python train.py --n_layer=8 --head_dim=64 --qk_norm=false --init="normal" --beta2=0.98 --doc_mask=true
Each number is 50 + 12 x the weight over its row's rms, rounded and kept within 0 to 99. Layers, rows and columns count from 0. The size before them is the row's rms in percent of the matrix's.

# layer 4 MLP down (transposed), 2560x640, rms 0.0481, rows 357-369, columns 128-255
107:49 34 53 45 52 43 40 56 51 53 39 28 50 83 44 50 52 24 73 39 62 66 61 46 43 58 43 48 48 70 60 48 58 50 48 64 52 81 59 48 37 27 46 44 28 52 54 56 25 58 39 54 64 58 56 56 46 50 48 59 64 50 60 58 47 44 43 33 26 69 52 56 69 49 35 42 39 63 56 41 59 38 35 48 31 56 49 46 37 50 43 43 63 55 59 43 38 67 44 55 52 61 53 47 50 55 54 43 32 59 26 44 40 37 51 38 40 56 45 62 51 66 51 30 50 70 41 48
096:62 62 64 48 41 64 20 63 37 49 42 50 61 28 64 52 74 39 39 47 41 62 50 66 52 38 69 40 69 53 56 32 56 55 54 63 62 64 48 17 42 56 53 55 48 47 50 41 45 42 41 37 31 40 50 58 25 48 61 76 52 49 46 39 36 48 66 69 59 43 47 33 55 45 60 64 49 57 48 68 37 43 54 40 39 54 51 55 29 63 48 45 52 70 28 31 52 50 66 31 59 47 18 35 29 53 62 41 49 46 55 32 38 44 52 66 49 55 57 47 81 50 52 25 26 58 54 46
110:62 31 31 50 42 39 51 45 55 52 46 52 27 55 46 46 49 38 48 45 44 61 48 35 24 49 56 62 60 40 59 61 50 44 56 44 45 72 54 56 42 33 37 50 53 43 47 48 56 48 49 30 41 42 23 56 47 61 61 53 53 39 62 63 34 29 48 33 56 55 57 42 68 47 49 65 49 69 54 59 24 48 48 52 68 33 31 34 42 49 39 50 40 55 46 29 55 52 35 31 36 37 51 43 51 51 47 41 61 46 52 58 37 65 54 37 60 39 32 70 30 30 47 39 24 60 60 64
096:70 64 53 41 48 50 42 44 57 38 49 64 27 66 51 56 55 45 64 60 45 52 43 39 59 29 36 63 61 38 40 58 54 47 18 42 60 13 51 54 65 48 56 61 59 52 55 27 64 31 32 53 88 76 63 60 61 34 55 83 52 36 27 65 32 49 58 42 70 59 56 55 52 63 37 52 68 54 35 66 32 33 67 33 47 46 62 45 24 39 29 53 62 40 56 57 55 32 49 44 44 72 40 71 56 58 65 44 58 50 39 54 25 52 40 66 22 66 32 42 34 68 75 59 34 28 45 15
099:66 51 46 55 54 46 48 64 44 44 56 54 51 53 47 44 56 33 41 54 53 35 34 45 45 36 30 44 60 55 67 48 63 26 62 39 51 34 54 64 43 44 67 52 60 56 68 40 42 35 67 30 69 50 24 49 51 52 39 16 42 67 38 55 54 48 51 53 36 55 54 53 47 43 54 48 62 38 42 34 58 43 35 55 43 65 58 51 26 50 40 49 49 60 73 53 61 45 58 58 58 44 53 30 55 58 51 39 55 45 71 39 72 60 71 59 59 61 44 39 35 58 59 36 63 54 67 36
100:59 36 63 78 36 52 53 65 67 36 46 37 39 53 43 62 58 45 69 22 62 55 53 64 58 35 47 58 37 44 50 34 69 45 52 33 30 64 46 28 50 45 41 41 48 44 73 38 58 54 56 55 55 56 81 45 58 53 58 45 64 47 56 38 63 42 46 56 38 58 40 58 52 25 42 45 58 42 43 47 45 50 31 47 56 50 71 35 47 73 18 64 45 74 64 71 34 54 40 46 35 33 75 49 48 54 30 53 33 79 50 66 08 62 66 43 57 23 36 60 36 52 54 37 60 60 31 68
096:45 32 34 64 47 54 47 33 50 37 41 53 37 53 41 36 62 50 41 48 64 50 28 46 46 60 53 45 42 54 46 72 39 52 52 46 67 66 39 25 41 29 42 44 42 61 45 49 43 62 39 50 67 57 38 70 50 46 32 27 41 51 55 54 63 41 23 52 27 39 39 51 49 71 66 52 79 33 47 65 36 43 47 38 46 43 24 66 43 56 50 56 33 56 15 47 53 63 50 32 46 27 52 30 46 60 44 57 69 62 64 57 56 45 57 23 60 72 74 48 46 71 51 41 42 47 50 59
104:54 57 42 76 66 30 71 42 66 67 37 53 67 45 51 34 34 44 71 62 50 48 49 38 37 56 53 44 53 69 38 53 55 40 64 40 69 60 51 67 50 60 54 81 20 60 56 59 37 68 50 57 39 50 57 56 28 73 77 31 50 74 45 59 53 58 35 70 51 37 47 60 61 40 37 52 67 36 43 64 57 53 57 46 56 49 44 36 57 40 29 45 52 55 52 47 59 46 46 50 49 47 54 65 52 52 78 61 67 41 44 46 49 55 37 65 40 46 54 45 60 58 61 70 53 47 53 60
093:50 45 65 49 58 36 56 42 35 58 45 68 41 52 49 56 42 57 63 60 74 74 52 30 39 68 48 49 27 68 49 46 65 71 54 35 55 32 48 60 62 44 47 42 35 61 47 27 53 58 52 30 59 37 57 55 43 49 11 43 39 51 55 46 57 72 32 55 45 46 35 61 03 49 50 70 58 49 49 56 50 57 32 67 30 59 50 42 52 65 45 54 30 44 49 35 49 44 43 43 51 57 58 64 43 47 43 53 55 57 30 58 48 51 54 63 40 50 34 37 30 67 51 55 67 38 40 53
108:63 73 50 44 53 44 35 44 53 47 19 36 55 36 48 49 42 45 36 57 47 61 55 51 54 52 40 47 58 62 53 63 45 41 59 20 40 57 39 52 50 36 36 26 66 33 34 67 47 59 37 34 72 68 51 66 56 39 42 49 60 60 61 45 42 51 48 60 79 34 63 48 49 52 70 57 62 33 37 48 45 29 47 67 74 24 70 58 42 57 69 48 42 54 49 44 74 50 50 39 70 60 51 60 57 32 45 55 48 40 62 54 58 53 63 61 35 40 54 28 45 46 59 40 42 57 34 68
109:42 65 46 36 60 38 60 58 71 51 63 56 66 54 63 68 45 51 54 35 69 68 50 37 32 44 49 62 53 49 43 46 49 54 64 32 44 65 51 60 55 60 65 41 56 49 37 40 23 58 47 54 27 61 52 55 68 54 44 61 55 51 40 49 46 52 36 64 46 65 62 57 63 68 48 49 59 40 59 81 58 54 58 44 43 49 31 52 36 59 51 38 49 67 45 56 46 39 65 75 53 60 45 38 42 61 43 65 48 51 69 60 20 61 60 62 54 63 60 46 66 55 50 68 42 42 40 44
097:60 57 51 45 52 39 42 46 47 29 53 42 41 82 58 58 53 63 62 22 48 48 62 49 58 67 46 52 50 33 55 30 45 44 83 47 71 59 60 61 37 60 48 69 57 60 34 58 48 74 59 59 42 49 35 49 55 46 37 35 70 40 38 48 38 43 49 57 65 61 58 48 41 37 72 43 59 60 63 52 30 57 54 44 73 46 45 45 66 61 47 40 38 59 45 73 65 47 34 58 44 27 52 35 56 36 48 58 35 62 26 44 37 45 44 44 50 38 31 34 58 48 44 48 39 30 64 67
098:59 34 55 61 67 43 57 52 52 47 54 45 47 58 56 63 49 68 32 57 42 30 55 57 50 62 67 28 49 49 62 49 42 46 48 51 50 50 46 70 72 44 57 38 63 63 43 35 66 57 36 51 48 53 52 49 37 61 56 56 27 48 45 45 62 57 63 52 48 44 34 68 55 28 83 61 26 55 89 58 27 45 41 37 35 27 31 48 39 60 51 65 39 43 38 44 47 56 56 33 45 39 69 42 50 40 54 30 71 65 56 22 68 50 59 46 22 54 46 33 63 49 58 45 36 48 88 75
# layer 4 MLP up, 2560x640, rms 0.0495, rows 358-370, columns 128-255
099:53 79 34 56 72 45 75 52 38 34 52 35 57 61 50 49 45 32 49 59 42 60 36 46 42 56 51 47 53 63 53 60 58 32 51 19 45 55 53 67 46 72 18 59 44 55 61 60 49 71 48 40 53 37 56 65 46 62 54 31 43 59 65 40 54 48 44 33 61 62 53 60 40 55 47 45 47 49 71 21 47 63 48 35 61 71 56 68 61 23 51 41 58 37 37 62 57 76 50 58 70 45 45 75 65 46 57 28 51 50 47 62 22 45 50 24 49 44 69 27 21 34 49 55 60 59 44 48
117:68 43 72 28 48 50 63 47 34 61 63 61 42 43 47 27 35 43 67 58 61 44 61 77 64 20 60 48 45 43 30 48 53 48 49 49 28 53 40 54 40 81 39 64 38 39 59 44 57 64 57 26 59 69 41 32 50 54 44 70 57 42 44 60 66 40 55 38 27 48 51 40 54 59 57 45 53 74 56 58 42 70 41 51 42 47 40 45 60 44 61 38 55 60 74 39 31 44 48 48 73 45 47 41 45 47 45 62 70 38 70 42 56 30 41 48 63 50 42 56 54 59 30 33 32 40 54 49
100:56 43 48 50 39 30 43 49 55 63 57 56 42 50 46 32 52 39 43 64 45 47 57 54 57 53 53 33 41 48 57 54 34 53 72 35 61 42 39 64 58 55 40 66 55 68 46 41 51 44 66 45 62 59 25 36 47 33 60 33 50 51 58 64 65 66 61 65 40 54 54 45 61 33 53 38 44 57 54 26 68 42 54 41 63 48 48 51 51 48 40 52 37 52 56 56 53 62 33 60 46 35 62 35 51 31 44 23 25 64 38 64 41 61 45 34 54 70 66 53 48 54 52 49 50 44 51 43
091:52 46 69 31 38 37 54 54 53 42 44 41 57 26 41 81 43 57 46 67 34 47 70 37 53 46 45 38 49 48 35 45 46 40 36 49 65 70 43 41 76 52 38 52 45 39 50 63 58 38 73 44 60 58 54 44 43 72 47 41 42 53 72 57 57 54 55 46 48 60 28 41 54 46 39 42 43 55 66 45 62 12 43 42 62 36 35 52 31 50 66 62 17 47 28 43 65 42 49 75 52 41 53 15 59 42 38 51 55 44 57 52 60 35 54 48 56 52 41 42 67 50 56 38 38 51 35 55
099:55 24 41 44 50 49 68 44 69 79 46 64 88 52 54 30 36 32 42 25 52 55 61 18 70 31 59 64 50 55 57 49 49 39 29 42 73 54 40 52 44 47 60 31 44 32 28 57 20 58 47 60 54 47 45 37 67 51 45 48 42 52 71 59 51 39 51 73 68 34 65 53 65 57 54 44 49 36 63 31 59 54 49 27 46 31 18 64 56 39 46 66 62 62 38 71 47 57 70 62 38 58 56 40 44 64 61 42 47 41 46 50 53 51 50 54 44 48 17 43 38 48 57 43 35 45 43 76
099:53 30 85 41 49 42 43 52 49 51 49 57 44 53 50 52 41 47 58 65 21 48 45 50 71 37 48 44 51 65 40 67 42 41 42 66 36 55 33 40 56 44 61 78 72 47 53 46 27 49 61 49 41 43 47 22 58 67 49 49 54 58 53 44 71 62 65 38 51 47 61 49 60 53 37 63 49 59 61 28 63 63 50 35 53 45 37 50 54 49 57 52 57 59 35 37 37 38 38 65 56 57 50 42 53 62 43 31 34 48 50 57 44 30 48 47 51 46 16 43 51 47 31 62 49 59 34 50
099:53 61 48 54 42 56 42 36 53 52 51 38 52 43 63 32 54 54 59 31 70 50 47 60 40 30 57 68 53 57 70 43 62 49 63 44 64 42 50 60 54 52 46 55 59 49 49 48 67 45 46 63 50 51 29 53 67 59 54 52 45 45 55 58 65 22 55 41 39 47 54 52 46 53 41 57 70 56 37 27 53 45 46 66 65 54 45 48 45 35 48 44 54 48 54 72 46 47 51 48 56 56 54 59 39 39 36 41 38 35 38 50 24 70 58 54 36 52 56 59 28 47 45 38 52 57 45 29
096:58 55 38 42 32 46 39 42 37 40 64 52 46 38 61 39 43 59 32 37 25 43 66 73 48 32 46 52 54 54 44 37 33 77 47 48 42 49 54 42 37 55 72 66 49 45 60 66 52 40 36 33 65 57 34 72 53 53 51 58 52 47 52 57 43 72 48 45 56 37 25 46 62 28 52 47 37 57 45 47 73 35 43 37 58 66 42 54 58 46 59 46 57 58 28 39 47 56 45 40 49 38 53 38 62 45 60 49 76 52 47 66 33 48 60 62 33 50 83 68 52 39 49 50 48 66 46 49
102:35 68 37 70 57 69 46 63 75 44 47 28 32 53 61 52 37 63 54 69 58 52 72 64 63 37 42 53 47 65 46 64 66 44 58 81 25 60 60 52 39 68 59 53 52 55 50 51 58 63 49 42 41 45 33 41 49 38 59 46 58 50 55 52 49 40 52 61 35 31 47 37 60 43 58 35 45 55 73 81 16 56 41 19 25 61 48 55 42 41 58 49 54 56 43 70 56 59 60 37 54 56 54 42 57 25 56 51 44 41 54 58 38 49 37 59 51 61 50 74 60 61 56 51 63 54 44 51
100:45 40 57 25 33 39 59 73 39 46 33 30 53 46 50 56 49 44 64 64 48 54 43 40 42 29 63 59 63 43 63 44 61 60 54 51 36 52 56 44 46 56 51 67 76 47 56 43 47 26 38 40 68 54 66 36 50 51 52 47 63 39 68 39 36 27 47 35 46 61 50 67 50 43 57 64 63 51 32 49 56 49 49 55 42 47 61 35 45 59 30 17 56 42 38 47 52 63 51 34 72 71 56 63 66 26 41 39 48 59 50 50 44 67 37 59 46 66 67 47 57 48 56 51 54 57 55 48
102:40 49 36 42 21 52 55 47 85 47 31 49 45 60 38 51 40 48 42 53 32 57 51 35 79 50 44 56 42 38 60 31 66 41 52 41 42 52 55 45 48 48 26 38 50 23 36 51 49 40 48 65 61 54 51 57 46 47 50 57 52 37 55 41 69 62 70 29 38 34 46 41 21 52 55 58 38 44 36 50 27 48 57 58 69 57 61 37 53 40 17 35 61 43 46 42 55 49 63 36 56 55 33 43 54 53 54 63 30 51 36 58 71 34 68 29 43 30 65 58 54 45 51 36 58 41 51 49
092:60 56 45 76 61 48 38 63 50 60 40 62 43 54 32 64 36 54 34 49 50 16 32 40 72 37 43 60 59 36 42 54 27 59 50 65 68 66 55 48 40 53 46 52 59 36 58 46 63 55 56 52 57 45 52 58 59 55 60 68 57 52 61 36 58 44 54 64 51 41 47 38 50 74 40 58 33 50 44 64 55 46 53 31 45 32 46 55 52 53 43 30 39 49 69 54 59 59 36 61 58 55 49 20 37 57 24 41 33 49 52 43 42 55 49 80 42 39 41 60 26 68 55 64 56 63 50 53
102:50 69 48 36 50 25 59 41 38 55 48 58 67 43 69 47 48 35 25 50 56 38 50 40 52 47 38 48 53 38 46 33 53 50 51 56 58 49 59 51 54 50 48 47 38 55 53 60 47 42 38 63 70 51 61 53 55 40 44 37 51 62 50 37 51 30 66 67 62 32 41 58 49 56 63 48 48 64 56 41 37 47 34 56 44 41 63 33 23 44 69 54 52 58 67 69 51 60 55 30 45 37 50 63 49 44 53 49 44 58 61 47 48 50 65 56 38 71 52 45 57 62 54 52 70 78 48 51